Weights of a small transformer language model: 39.7M parameters.
Each number is 128 + 24 x the weight over its row's rms, rounded and kept within 0 to 255. Layers, rows and columns count from 0. The size above them is the row's rms in percent of the matrix's.

# layer 4 attention output, 512x512, rms 0.238, rows 208-261, columns 384-511
size [101 106  98  97 100 103 100  96  99  98 105  96  95  96 105 103 104  97  98 100 100  95  93 103  98 106 103  94  98 103 100  97 103  92 103  93  97  94 105 111 102  98 101 103  89  97 102 100  99  90 106  98  99 105]
[[164 126 141 175 145 161 140 153 159  94 142 139 112 136 170  89 129  74 148 149  84 160 167 141 122 157 100 116  76 119 166 130 125 114 162 115 103 120 133 148 146 149 132 124 154 136 114 160 138 166 158 115 136 181 126 130 120 110 180  93 126  98 108 144 119 124 161 165 132 161  83 139 123 112  77  85 133 119 112  77 131 154 129 138 174 139  60 158 121 104  86 137 161 101 140 130 121 151 116 124 130 109 165 131 162 140 152 130 101 101 100 157 115 176 128 160 125 112 152 120 162 109 155 157 127 113 118 115]
 [113 123 136 151 155 188 135 100  97 146 146 114 103 154 113  64 132  92 139 165 158 125 118 134 145  93 120 110 129 116 131 151 122 111 104 117 114 130 142 175 111 159 139 160  91 109 145 171  75 113 170 144 144  97 123 129 120 155 114 137 108 127 144 176 187 125 145 126 140 130 101 115 139 121 174 105  95 119 150 195 122 124 126 118 198 124 121 120 128  89 109 103 143 111  97 109 159 125 144 130 119 132 132  84 134 173 164 129 165 104  98 141 141 117 137  82 124 165 119 168 158 123 112 102 149  93 148 166]
 [110 151 152 124 128 117 104 103 124 112 148 136 147 179 147 188 126 107 136 172 158  64 191 112  95 145 106 152 143 120 137  94 140 147 108  98 110 129 126 167 115 115 125 121 141 114 155 125 128 138  88 135 132 119 136 115 146 132 155  91 154 130  99 116 146 161 104 148 135 132 167 116 157 118 141  87  99 110 129  69 133 127 128 137 154 129  94 125 105 120  72 111 172 140 114  57 146 105 137 125 126 100 123  98 125  96 132 129 150 153  97 130 143  57 116 105 153 165 201 132 121  76 164 128 109  94 116 174]
 [150 126 146 190 113 128 180 105  92 117  86 133  71 162 144 129 121 163 119 159  94 110 123 120 134 146 156 148 147 156 134 100 156 120  96 143 130  80 132 131 140 116 132 103 121 151 110 154 152  90 142 150 105 121 123 128 193 132 130 141 127 191 143 194 106 133 121  95 119  83 124 131 100 125 131 134 147 127 130 131 130  84 120 132 165 119 126 122 160  95 157 123 140 158 148 135 107 146 121 153 165 133 119 107 103 167 125  93 130 139 110 116 138 117 140 161 126 122 118 144 118 124 161 134 128  82 109 134]
 [125 101 138 110 142 150  97 150  84 158 102 179 104 128 122 154  85 134 110 109 145 132 143 150 120 120 139 120  38 103 125 150  73 149 150 144 127 125 126 150 113 105  93 155 123 108 157 149 101  91 191  95 105 115 135 150 130  96 123 149 124 127 139 118 129 192 106 151 110 124  91 179 101 134 103 134  94 171 123 136 130 132  57 137 109  90  76 164 103 123 105 128 172 108  78 160 115 139 140 109 146 126  94 141 110 143 111  79 121 140 128 129 135 131 131  71 101 114  84 153 121 188 103 124  83 108 152 127]
 [120 119 196 108 116 110  93 148 144 129 112 125 139 147  91  98 149  72 119  80  63 160 155 124 149 201 103 126 150 122 127 130 173 138  95 136 122 135 155 116  91 141 106 140 103  84 122 138 123 140 168 113  69 135 117 109 116 118 130 138  99 134  96 108 147 136 116 131 160 111 147 137 170 141 132 145 130 120 116 138  97 147 112 123 132 112 112 129 138 126 135 143 136 135 116  99 111 133 131  86 125 120 135 138 137 102 122 148 140 105 167 136 147 176 126 143  93 157 144 137 122 109 145 156  95 130 132 130]
 [121 162  82 116 120 167 115 123 157 118  74 129 101 181 112 116  94 142 142 126 115 115 150  94 170 134 125 130 137 128 120 130  99  84 132 148 188 147 129 128 119 126 107 132 132 167 167 127 182 124 128 125 126 199 136 152 129 151 141 140 124  96 103 112  93 110 142 139 121 133  94 109 114 111 126 112 132 117 136 131 131 137 161 142 127  39 116 117 128  86 141 136 119 126 168 121 120 133  98 136 183 138 122 170 125 119 128 109  99 117 102 111 158 101 125 149 134 130 126 105 120 136 158 125 122 133 120 127]
 [132  24 104 113 165 131 109  73 154 151 123 104 120 131 127 115  69 131 156  96 161 132 150 116 130 129 134  92 106  62 131 135 116 100 131 106 153 168  94 143  77 106 186 134 101 142 121 102 113 129 144 111 146 149 148 131 118 134 107 104 106 170 128 124 148 130 165 105 171 101 135 126 123 119 112 119 151 120  81 122 143 188  85 162 125 121 144  90 135 147 138  79 109  90 161 164 132 137  85 132 111 126 145 146 152 123 155 135 125 140 120 152 140  92 129 111 132  77  94  75 142 121 125 174 106 133  76 109]
 [109 153 101 131 181 118 116 114 110 117 124 148 130 120 155 104 113 142 112 119 117 139 129 119 154  98 130 146 134 120 155  66 147  73  69 116 132 138 120 169 158 163 139 112 132 157  92 132 134 112 130 100 116  82 175 143 105 105 135 104 144 133 137 114 157 126 104 114  88 118 136 109 133 132 117 104 100 153 172  91 112 169 129 128 129  98 139 144 155  96 159 130 147 103 126 155  91 126 144  65 142  96 140 166 148 109 130 138 152 117 106 128 153 157 104 141 110 111 138 128 123 111 158 123 118 152 136 169]
 [176 126 172  91 110 129 132 129 139 146 147 120 166 140  80 147 175 134 144  89 119 145 104 143 138  70 122 113 122 125 140 138 134 152 137 109 126 137 126 162 106 134 156 148 103  77 114 136 141 171 131 117 130 159 173 128 110 126  97 108 127 154 108  99 148 127 153 156 162 158 121 177 132 145 116 141 154 109 115 165  86 138 151 131 111 118  79 116 126 132  62 128 124 123 150 120 145 106 116 107  85 141  95 131 146 101 139 113 124 191 124 144 149 133 134 125 117 127 130 112 114 169 121  91 133 144 124 115]
 [160 135  96 143 131 149  92 138 169 104 133  81  78 103 105 101 137 129 172 135 137  95  91 129 114 122  97 140 158 128 153  99 111 160 120 130  96 113  76 116 158 121 137  74 188 138  95 174 162 133 165 134 158 175 123  90 157 164 133 149 116  94 125  95 120  88 145  73  98 142 141 101 139 125 173 125 105 123 123 123 174 143 111 113 126 134 140 109  97 128 152 129 154 157 148 139 104 109 156 127 113 111 155  95 122 126 116 132 119 118 121 138 150 156  98 113 128 122 162 138  96  99 123 131 127 117 120 103]
 [112 129 112 115 150 126 161  99 127 114 144 151 109 121 101 139 122 125 147 155 144  93 167 146  92 107 124 115 107 117 149 113 105 115 117 105 118 138 113 124 108 174 132 169 143 103  87 104 177 147 101 116  91 142 138 115 125 116  92 201 147 100 131 183 110 143 123  94 142  98 129 140 144  68 162 150 173 164 114 131  95 154 136 150  87 105 101 122 131 104  92 128 110 140 134 138 130 141 137  82 152 122 158 124  93 110 128 115 114  62 135 117  85  78 114 116 150 118 126 119 147 123 123  78 135 121 123 128]
 [152 167 125 149 167 114  96 117 136  95  96 150 105 152 122  84 169 144 126 171 142 138 136 124 134 193 154 136 126  90 102 144 130 117 168 117 153 124 125 155 121 134 148  87 138 196 131 126 158 117 128 109  90 106  78 125 138 114 142 110 157 159  76 108 117 120 149 141 143 127 132 141 123 133 143 163 174 127 132 127 129 147 127  95 126 165 121 212 102 126  95  87 184 126 124 132 153 144 154 163 131 164 130 131 150 104  99 103 110 115 134  78 145 119 141 116 123 119 115 136 116 140 149 108 140 164 137 166]
 [128 125  86 166 100  82  97 104 143 180  95 139 117  98 166 140 118 213 123 151 144 134 121 151 150 110  81 109 106 171  93 129 141 130 114 127 130 100 155 137 102  97  74  97  93 112 147 107 125  99 104 109 151 108 172 158 183 128 157 118 144 136  99  88 111 127 129  78 121 130 122 150 162 143  85 109 112 141 124 113 215  71 148 172 128 114 118 130 108 133 115 141  99 155 169 149 158 142  91  96 104 112 156 146 138 105 161 159 151 117 127 167 174 161 119 142 123 142 146 113 132 118  64 126 119 167 147 117]
 [ 86 147 117 147 146 137 119 119 102 157 131 124 141 131 129 158 128 129 131 109 132 157  71 150 166 104 162  86 101 132 143 140 114  81 160 156 113 127  75 103 147 148 152 116 154 112 126 150 140 150 166 114 137 166 137 125 113  76  98 112  94 158  94 119 102 154 110 143 115 113 142 120 115 172 134 121 167 115 155 104 163 144 124 113 184 160 158 129 106 117  94 172 104  99 135 107 108 155 143 105 116 121 152 100  72 156 135 120 119 124 125 138  83  89 130 156 119 133 153 189 161 163 161 108 106 113 145 149]
 [ 97 121 106  87  91 155 127  98  98 129 111 121 168  88 148 131 111 144 175 136 167 170 105 159 129 189 127 120 129 131 128 129 157 123 103  53 149 177 100 168 152 128 143  78 146  99 184 108 101 126 111 101 179 165 139 147 103 129 125 141 180 113 133 120  61 135 118 117 126  96 126 149  97  81  86 110 122 153 115 128 157 127 126 138  93 131 136 152 113 124 129 137 102 134 173 130 120 143 137 116 131 149 121 135 100 165  89 126 139 104 116 102 132 107 102  79  99 146 130 151 164 118 113 125 122 167  89 107]
 [184  82 122 153 136 147 117 112 186 104 153  87 132 139 125  76 134 112 137 116 187 109 130 107 143 145 144 128 150 129 122 122 132  77  82 118 139  94 110 142  83 127 118 119 143 106  70 132 118 142 130  98 144 167 117  96 120  60  95 111  98 119 105 100 135 158 158 128 158 141 132 160 129 128 138 128 119 174 146 157 153 143 117  87 102 130 115 135 170 125 112 136 151 105 121 113 140 117 163 150 119 108 111  56 120  82 116 110 115 129 145 184 110 120 137 101 135 155 164 101 148 130 120 140 126 135 126 129]
 [118 135 114 112 120 104 102 161 111 182 116 193 151 111 144 169 134 159 112 137 130 137 126 119 123 141 108 112 150 126 100 118 124 111 142 129 123 107 136 125 151 127 175 117 145 141 100 121 100 111 116 114 185 136 123 144 147  81  63 101 163 141 161 108  75 104  62 165  78 128 102 144 154 132 128 134 124 119  96 142 136 162 107 140  86 125 155 134 100 100 138 133 172 108 105 138 114 134 115 140 139 143 125 126 109 136 168 144 118 146 121 116 158 111 108 117 170 138 124 129  97 128 112 111 158 148 149 134]
 [135 185  74 157 155 128 138 102 133 118  87 147 140 123 157 100 132 107  61 122 107 125 163 113  96 143 163 117  97 107 126 116  97  94 109 115 116  81 122 133 146 133 179  89 151 187 119 164 135 136 116 173 106 119 117 122 140  79 125 151 112 134 123 132  96 123 118  81 130 114  84  83 193 114 108 178 136 139  92 179 133 156 118 135 125 112  55 129 142 155 118 111 102 139 122 120 121 128 144 148 105 115 146 104 118 109 122 144 131 163 125 149 138 154  83 144 144 147 125 177 175 151 159 126 110 110 145 113]
 [127 151 124 127 145 141 186 122 106 167 214 121 102 145 141 147 137  87 108 158 115 108 137 133 114 123 128  78 108 122  87 167 135 124 141 107 133 158 118 105 142 150 139 133 120 184  87 101 142  94 173  66 117 137 137 133 182 123  87 123 146 114 141 178 113 154 153 103 176 200 130 129 141 147 121 138 137  98 138 127  93 115 116 161 131  81  90 155 109 130 167 165 122 129 164  95 131 164  83 143 116 115 104 128  93 117 119 172 158 106 141 180 133 142 177 141 153 110  69 127 145 151 128  86 118 139 139 178]
 [117 169 131  89 139 158 110 129 109 145 167 138 106 151 138 152 149 129 139 109 157 139 104 152 108 121 143 139 141 148 150 111 151 118 117 110 136 120 107 120 133 155  83  97 145 101  97  82 106  93 171 156 113  69 136 158 167 103 151  93 110 114 171 140 118 152 134 100 104  93 132  74 148 104 155 127 144 110  99 126 151 108 159  77 178 167 137 138 136 102  67 147  97 143  87  64 152 108 133 159  82 128  88 118  99 150 129 107  74 102 147 119 132 143 137 136 158 138 111 147 105  68 139 106 145 127 136 111]
 [175 159 176 131 144 100 104 161 170 102 117 144 117  95 122 113 119  88 103 125 133 160 139 135 144 140 171 146 101 111 116  85 113  95  86 138  91 118 144 125 140 103 132  99 110 119 124 107 148 156 151 120 152  89 167 144 151 153 106 172 143 149 122  92 118 187  88  88 100 114 158 131 145 142 117 131 174 117 138 101 140 149 132 155  91  85 157 116 171 122  82 132 113 134  94 165 108  74 139 213 148 131  98 160 146 104 143 102 152 103 169 144 104 111 135 145 125  77 124 187 131 117 109 113 151 153 142 113]
 [135 158 120 130  95 152 148 115 132  55 157 113  89 117 121 163 111 132 134 142 153 127 128 150 158 146 133 142 167 159 102  97 146 107 123 148 100 136 105 119 128 135 144 127 110 186 136 140 113  91 156 123 136 140  74 108 133 185 132 146 174 151 110  66  92 133  91  98 144 101 161 128 104 153  58 120 140 106 156 167 113 142 111 147 114 143 140 115 149 106 118 132 115 165 133 151 141  81 104 115 128 119 142  99 106 141 151 113 132 128 159 145 128 144 173 137  81 112 103 131 127  80 155 124 152 152 149  85]
 [ 98 162  90  90 154 132 106 158 138 130 162 101  87 155 120 135 183  84 160 101 178 165 143 150 137 122  88 110 158 138 112 125 151 167  96 155 116 117 120 142 101  95 136 134 117 125 156 163 185 123 116  67  92 127  96  99 106  89 165  92 100 141 132 154 130 106 119 185 135 139 102 143 109 102 138 204 151 143 127 134 154 117 142 102 160 147 138 142 121 116  75 129 162 184 132  97 148  90 103 155 138 131 127 127  95 126 124 137 125 121 158  99 123  83 101 119 117  84 149 108 113  88 114 145  62 126 155 123]
 [107 144 123 152 143 137  97 142 139 119 104 130  95 107 152 159 121  76 140 106 153 125 141 145 146 144 131 107 168 108 102 165 138 145 134 131  85 161 132 142 139 108  88 110 146 163 178 100 100 147 167 109 104 145 175 143 200 149 114 105 167 141 115 148 119 126 107  97 123 141 158 143 131  88 135 143 132 111 173 152 111 120 125 145 122 129 126 115 102 148 169 123 162 164 136 121 137  96 163 104 105 159 126 112 135 141 118  74 157 127 167 123 138 123 126 137 149 173 164 133 155 128 133 145 105 168 128  80]
 [119 155  98 173  79 147 144 147  99 110 135 177 122  84 125 168 122 133 121 155 117 117 156 120 147 129 123 129 123 189 123 167 147 111 140 132 114 116 138 110 115 165 113 125 147 200 110 107 115  89 149 138 118 181 143 107 216 119 109 116  95 114 121 126 140  99  80 144 136  91 180 123 106 157 115  97 152 143 152 133 110 107 138 128 123 146  77 143 113 156 152 155 106 116  99 168 124 122 136 142 126 118 104 135  98 108 158 142 111 134  95 137 117  87 108 120 118  91 106 100 144 139 128 107 127 128 161  94]
 [152 132 145  94 103 202 152  87 128 131  73 161 172 154 174  87 142 108 123 162 165 104  72 128 108 131 105  89 170 111 104 143 109  79 149 120 144 116 119 135 106  90 175 109 160 127 135 119 142 136 124 111  95  87  96 112 116 141 129 137 100 143 160 150 114 101 183 138 109 122  81 164  88 117 132 101 133 120  77 123 198 170 153 122 137 152 161 141 112 136 104 142 168 139 139 131 171 135 108 134 139 106 136 144 114 105 112 173 144 130 154 133 123 105 135 126 113 114 107 100 183 100 182 115 108 115 158 116]
 [ 98 167 148 133 116  80 152 128 123 155 137 158 124 142 168 122  85  61 138  94 108 132 102 139 132 165 167 176 118 118 157 117 148 108 149 154  85  96 132 140 115 127 103 150 104 174  79 110 117 140 119 103 107 100 116  92 123 135 107 213  75 140 148  87 155 174 123 104 140 174 130 110 144 133 100 141 104 107 121 178  89 112  92 113 106 120 135  92 118 159 115 121 119 128 141 123 153 111 138 170 126 129 148 134 133 123 134 121 129 133 167 114 196 120 114 113 111 103 120 109 128 130  89 166  58 135 110 150]
 [128 103 134 120 172 150 157 156 105 155 148 157 168  97 128 153 145 137 133 166 127 171 171 108 124 169 172 165 144 155 133  91 138 168 143 137  83 133 111 171  90 134 130 143 157  97 129 100 116 153 155 141 123 167 129 131  91 161 146 140 139 139 159 179 119  55  99 191 127 156 113 130 146 147 124 139 127 127 142 169 110 162 152  91 154 142 124 137 109  80 152  74 161 114 144 163 117 182 137 156 162 133 169  80 144 154 154 126 145 131  83  68 133 128  80 144 146 140 119 141 125 142 146 138 150 128 120 126]
 [133 156 173 119 150 118 109 139 136 129 128  91 137 130 102 140 110 125 102 104 145 116 103 114 128 148 140 109 150  89 159 122 133 150 122 141 121  91 129 138 144 149 139 114 101 141 168 148  79 154 123  92 106 149 125 150 161 143 152  77  93  63  68 128 154 132 149 119 133  85 123 158 102 153 132 128 123 142 119 130 106 139 147 158  88 138 100 107 132 139 190 115 172 112  91 100 117 142 151  69 121 105 149  70 110 151 143 127 137 144 129 152 151 137  74 113 129 149 130 119 117 106  96 179  86  98 114 145]
 [ 68 160 133 110 185 153  74 138 129 165 137 111 142 135 184  90 122 101 172 156  89  69 153 133 124 142 163 100 138 117 100 147 176 122 157 129 146 122 147 114 169 145 105 148 109 152 158 150 166 137 139 133 126 158 152  98 170 136 178 135 123 188 143 143 137 111 159 103 119 113 120 146 134 104 126 122 154 158  96 119 114  92 115 119 187 121 146 122 122 120 125  95 116 130 153 135 103 149  96 153 163 146 125 137 127 152 150 151 114 116 105  92 119 131 131 108 136 162 132 135 123 165 161 148 155 139 124 163]
 [111  97 141 123 134 169 142 112 134 123 146  99 118  93 129 172  98 139 129 107 136 113  76 159 124 119 109 182 150 105 134 146 145 131 122 143  93 102 116 113 119 127 155  83 166 115 159 141  85 149 153 108 139 106 118  87 108 112 147 157 141 117  75 100 103 101 135 132 120 118 155 110 133  68 107 119 134  95 105 107 108 109 117  97 124 118 127 122 127  96 122 103 142  94 133  94 148 122  93 142  98 117 118 104 160 111 129 173 110 142  96 139 132 169 100 121 151 131 156 121 151 109 123 118  73 134 116  75]
 [ 84  94 150 171 107  89 157 147 137 113 100 120 137  75 135  54 107 152 114 176 143 140 135 123 109  94 103 164 157 129 117 127 115 140 116 101  91 142 175 153 106 150 122 100 101 121 130 120 117 101 185 129 105 112 121 115 152 186 106 132 121  88 143 135 170 152 113 123 123 151 113 185 119 111 156 167 112 136 114 142 135  90 119 131  97 109  87  53  97 131 101 114 126 149 120 134 124 134 119 106 171 120 158 141 112  77 113 165 117 127 150 121 141 130 156 140 138 170  73 148 132 135  96 158  98  95 142 107]
 [134  93 105 112 128 128 120 148 150 178 132 100  95 144  91 148 122 150 140 125 138 158 129 144  77 122 125 167 141  99 117 138 118 146  98 159 136 161  66 131 112 112 155 146 145 133 161 121 111 105 157  83 146  96 109 102 122 159 179 141 132 148 153 100  92 120 114 114 115 150 114 152  79 107 167 134 134 127 103 134 108 131 131 125 109  90 116 105 128 135 146 120 153 104 121 138  92 120 149 111 112 105 132 142 139  83 102 135 122  99 143  93 148 165 141 140 114 138 112 126 105 158 128 119  99 107 107 113]
 [144 113 112 139 100 122 150 115 130 133 112 146 121 131 122 108  83 133 182 144 155 153 112 150 156 136  93 136 193  64 142  97 132 161 120 146 119 123 153 124 159 100 113 108 153 132  77 141 117 169 109 158 119 125 126 123 142 124 102 162 137 121 139 110 128 101 140 114 114 125 142 133 118 152 122 135 168  67 146 171 134 144 131 121 129 119 133 155 126 100 127 132 170 145 137 117 129 115 167 147 142 132 119  96 181 121 120 167 159 120 102 149 133 116 170 101 134 139 120 135 117 113 120 144 196 130 113  94]
 [164 115 115 164 133  96 112 115 137  90 121  76 158  99 150 110 103 116 135 110 130 157 135 142 140 124 110 104 166 111 152 131  81 128 122 136 148 135 151 157 151 135 159 119 103  95 114  79 104 167 100 136 141 163 147 180 130 109  93 151 101 127 102 159 148 124  97 169  96 126 178 156 120  90 129  85 116 135  92 119 132 164 174  84 155 149 129 118  82 149 125 148 142 177  98 171 112 156 124  86 215 115 122 141 138 158  89 143 140 138 173 147 169 135 102 103 120 130 133 150 103 136 149 106 106 157 113 133]
 [161  98  97 144 117 159 135 150 146 156 132 182 107 153 110 133 134 131  93 107 124 134 108 130 133 146 158  98 158 118 165 132 110 164  87 151 135 141 150  97 122 159  96 180 143 115 108 138 143 136  80 122  95 117 147 169 143 136 121 143 116 113 179 129 132  78  99 160 122 152 102 113  83 105 187 145 194 129 177 137  97  45 120 119 140 174 131 151 152 102 179 134 152 114 163 185 103 157  87 133 145 152 105 111 119 139 100 139 140 184 145 104 159 220 150 166 103 118 113  97 176 163  63 184 148 141 158  82]
 [ 96 121 122 137 138 123 136 152 156 162 126  96 176 209  94 146 145  90 140 139 128 127 159 107  80 114 134 140 132 136 112  83 101 102 110 120 144 144 117 173 103 152 152 101 114 132 139 109  95 103 107 143 128 148  91 106 105 103  88 111 145 118 189 123  78 139 123 122 101  94 170  87  87 131 123 175 126 134 129 119 140 134 104 110 107  94 142 126 107 123 116 105  96 100 130  81 131  72  95 119 173 131 126 166  99 153 122 108 149 111 144 141 122  64 118 145 123 129 148 149  93 105 107 119 111  88 113 121]
 [132 139 123 150  74 128 159 178 141 129 172 117 111 154 140 133  74  70 156 133 107 133 104 151 132 144 108 122 176 144  84  87 140 176 147 167 145 116 142 110 131 129 138  72 112 124  85 139 162 119 105 143 159 129 105 143 156 124 168 135 162 136 134 130 148 115 127 128 167 118 108 109  92 131  99 137 170 164 124 114 139 115 101 143 120 134 137 175 113 128 139 164 160 178  98 160 134 133 116 113 150 150 110 120 145 139 118 145 138 111 139 138 121 106 129 105 137 144 135 169 102 104 110 127 131 153 131 142]
 [125 126  99 107 122 128 103  97 124 105 143 167  96 119  97  91 157 109 151 151 149 128 167 102 104  78 107  98  77 111 154 153 143 131 133 142 159 174  87 128 164  92 127  86 148 135 121 132  93 135 165 131 154 116 119 142  91 136 123 115 124 117 110 132 105 134 134 148 150 123 157  91 129 114 147 130 105 103 122 175 114 142 167 108 102  97  63 149 132 141 142 136 106  90 100 149 137 133 137 185 122 110 117 145 156 134 109 129 145 114 134 133 146 132 126 135  97  87 145 177 144 110 105 124 140 118 133  96]
 [146 177 151 150 135 144 162  94 133 119 128 140 130 140 124 139 164 112 150 148 100  98 160 166 101 162 131 137 130 128 176  96 114 100 122 160 113 120 106 162 128 205 103 124 126 122 197  98 111 103 114 122 121 134 128 125 116 113  98 135  54 123 133 183 110 135 176 125 138 112 122 152  99 104 165 137 113 106 165 141 114 133 119 163 129  74 138 134 116 163 123 135  98 130 141 163 173 105 102 145  96 152 179 149 122 149 133 113 147 134 137 119 159 120  75 125 130 118 167 110 142 133 127 121 152  93 111 128]
 [ 99  89 100 111 139 153 155 132  93 142 138 129 167 124 161 126  57 123 112 125 147 144 103 119 125 166 123 121 137 157  74 111 113 130 147 174 103 106 138 116 107 128  91 142 140  96 151 129  88 108 146 132  89 195 128 159 136 147 124 109 179 145 173 103 122  89 142  59 106 127 131 157 158  95 115 131 126 115  94 167 112 154 104 127 150 143 116 168 127  89 136 144 109 115 113 128 144 137 129  87 128 117  71 101 102 103  98 164 134 193 104 140 142 164 126 129 168  87 178 130 123 127  94 143 133 135 100 111]
 [146  96 111  84 153 100 168  89 159 113 160 123 136 115 120 113 165 114 138 126 133  95 138 151 110 116 146 121 121 150 112 146 141 116 127 121 122 108 152 176  94 151 137 117 114 147 118  78 136 140 137 112 107  86 176 107 113 119 138 127  63 131  99 180 131  80 153 164 156 167 115 138 144 110 160 113  93 109 115 121 138 108 109 142 165 130 121 117 122 143 120 154 113 112 140 135 124 134 157 156 112 188 127 137 121 123 163 158  87 136 107 134 109 103 162  96  91 107 115 118 147 134  89 102 101 132  79 116]
 [110 126 111 147 126 144 105 137 122 107  97 133 156 118 154 185 148 104 118 128 165 109 149 120 123 124 136 130 123 174 136  97 106 109 156 171 177  96  82 178 121 174 152 141 119 119 171  97 158 140 135 114 142  79 110 120  91 129 161 121 109 122 112 138 128 150  84 153  94 121 111  96 179  98 106 108  91 140 134 175 136 171 157 129 117  93 138 124 147 103 149 139  74 113 192 146 136 151 132 119 132 137 156 152 130 139 163  97 146 151 113 161  79 108  93 143 129 130 148 117 148  95  89 118 119  92 161 147]
 [152 154 166 116 167  75 163 171 122 121 134 154 124 179 154 120 135 148 155 141 158 132 139 151 106 148 111 122 132 160 155 116 161 122 172 159 112  76 139 152 101 104  87  91  99 140 132  63 122 123 125 154 165 104 105 213 131 170 134 131  83 113 175 105 126 127 115 146 134  89 166 150 138 116 155 129 116 156  98 157  89 137 133 136 138 125 128 133 161 129 106 128 101 121 154 135 151 123 130 120 129 116 111 140 221 150  82 119 117 126 144 172 135 124 121 136 184 133 117  96 143 136 128 127 131  99 129 120]
 [174 158 134 137 152 184 110 144  85 147 168 121 138 137  85  92 133 128 143 129 166 124  97 117 132 129 181 172 143 108 143 167 141 134 178 150 183 151 107  88 136 135 103 108  74 142 165 134  97 152 136  99 119 106 120 149 156 165 101 146 130 139 141  96 126 157 112 108 162 170 148 144 106 168  96 163 118 121 120 143 117  98  98 130  91 165 140 132 124 138  64 148 105  96 108 163 157 145 134 124 150 145  87 129 113 142 116 118 149  85 135 138 138 148 108  94 106 106 123  85  99 113 138 132 131 164 117 114]
 [172 136 113 138 145 103 117 141 165 144 124  95 124 108 120  94 131 102 120 153 192 150 134 127 145  98 107 128 125 181 132 135 113 136 124 145 134 119 147 174 179 144 164 172 140 134 109 140 112 146 124  93 116 115  98 131 142 109 130  92 163 169 169 130 188 151  97 162 169 182 107 118 167 149  92  91 102 135  90 156 137 121 104  93  89 142 127 154 118 163  89  89 117 132 102 161 161 131  81 177  87 128  84  99 124 117  94 152 132 105 141 169 132 116 125 138 133 101 109 147 109 118 121 140 160 143 156 134]
 [123 126 107 138  89 117 156  95  45 148 151 111 152  97 146 143 134 130  98 128 176 140 145 118 134 100 171  81 118  90 148 171 127 132 132 150 105  94 119 100 131  79 124 124  97 121 126 150 167 126  93 136 128 127 122 143 145 150 122 164  99 164  98 147 134 126 166 141 124 151 107 109 122 168 122 121 114 108 110 126 100 110 116 105 126 138 151 105 181 153 107 121  94 131  81  94 102 144 116  63 111 137 128 177 151 133 154 130 161  96 128 128 145 142  84 117 108 129 136 110 134 124 143 127 146 109 129 147]
 [119 100 170 115 111 140  67 146 128  60 122 115 122 131 103 140 164 128 102 133 118  94 123 159 150  88 126 170  81 100  92 158 153 107 161 122 137 102 106 114  96 121 151  97  73 145 177 140 169 182  64 155 131 142 110 152 158 139 153 101 146 113  87 102 115 141 100 106 153 178  92 116 112 150 161  98 106 134 112 108  95 143 134 102 110 170 117 144 115 142 127 138  89 124 140  85 119 134 162 127 169 138 121 177 100 140 111 136  93 118  97 117 122 102 143  66 100 166 152 170 130 142  86 136 154  96 134  84]
 [105 113 109  85 128 127  91 136 113 132 143 137 158  94  87  92 114 150 143 113 116 120 107 149 102  59 122 132 161 103 116 174 131 107 150 159 111  76 109 125 130 174 188 176 135 164 127  84 148 140 142 149 172  91 186 142 146 117 103 130 136  67 114 113 112 156 120 133  76 141 101  97 119 164 134 134 163 171 128 102 147 124 191 131 120 144  97 133 146  72 112 115 142  62 112 154 102 157 121 151 110 116 162 109 192 102 112 166 122 110 152 112 106 109 123 153 136 129 101 148 106 143 121 110 140 105 163 152]
 [159 179 129 153 109 112 126 164  84 129 130 161  77 143 105 103 148 131 150 158 170 142 126 123 121 169  87 174 152 101 133 125 132 145 122  93 100 107 126 132  94 112 156 181 101 124 142  77 131 134  95 117 115 118  99 127 106 136 132 117 109 106 146 132 119 152 165 116  95 147 137 129 134 122 164 117 149 152 126 162 122 140 143 127 111  89 102 144 149 130 157 128 100 105 112 170 131 109 130 137 168 124 117 135 129 133 161  82 139 136 174 137  96  97 169 133 117 133 108 139 168  99 125 136 121 126 127 136]
 [149 118 106 125 155 109 116 168 143  98 133 131 150  89 105 143  96 119 110 124 138 122  89 127 100 129 109 112  91 119  74 147 122 130  88  90 116 181 149 123 159  80 121 150 148 131 196 183 149 165 100 111 126 123 129 111 108  78 103 117 170  81  99 157 155 157 132  90 160  87 111 130 162 115 157 109 117 137  83 158 147 159  99 140 138 117 149  96 171 135 152 150  90 146 155 148 157  98 102 101 126 147 154 150 107 124  98  89  99 124 118 121 124 140 111 156 122 132 141 128 130 109 147 121 170 112  93  78]
 [149 130 149 128 115 154 152 125 149  82 106 197 125 115 111 188 121 118 164 157 122 124 134 141  73 159 146 157 113 160 158 142 140  91 140 106 160  71  99 106  66 133 112 104 127 160 141  79 182 118 173 156 108 148 147 140 138 119 136 173 167 114 125 151 159 106 107 161  80 140 149 134 151 138 112 119 140 108 151 146  79 154 109 144 138 160 129 121 140  85 176 111 109 125 160 110 146 123 112 159 102 110 111 117 112 117 148  92 148 136 141 113 108 141 153 135 135 136 207 133 141 122 156 141 146 150 144 124]
 [135 166  62 165 108 117 145 146 140 133  82 177 137 143 103 144  98 129 118  64 102 153  83 151 113 150 144 103 153 107 143 149 145 124 127 139 123 104  86 118 102  47 132 154 100 109 116 112 108 104 152 130 133 114 143 137  72 141 106 163 123 140 101 111 134  77  78 161 124 127 108 152  93 134 115 155 144 151 112 136 117 143  99 100 131 144 131 170  85 130 140 144 133  88 110 146 125 163 181 117 111 132 113 137 137 162 113 134 128 141 147 151  94 110  85 152 154 142 106 128 138 149  76 137 146 151 107 160]]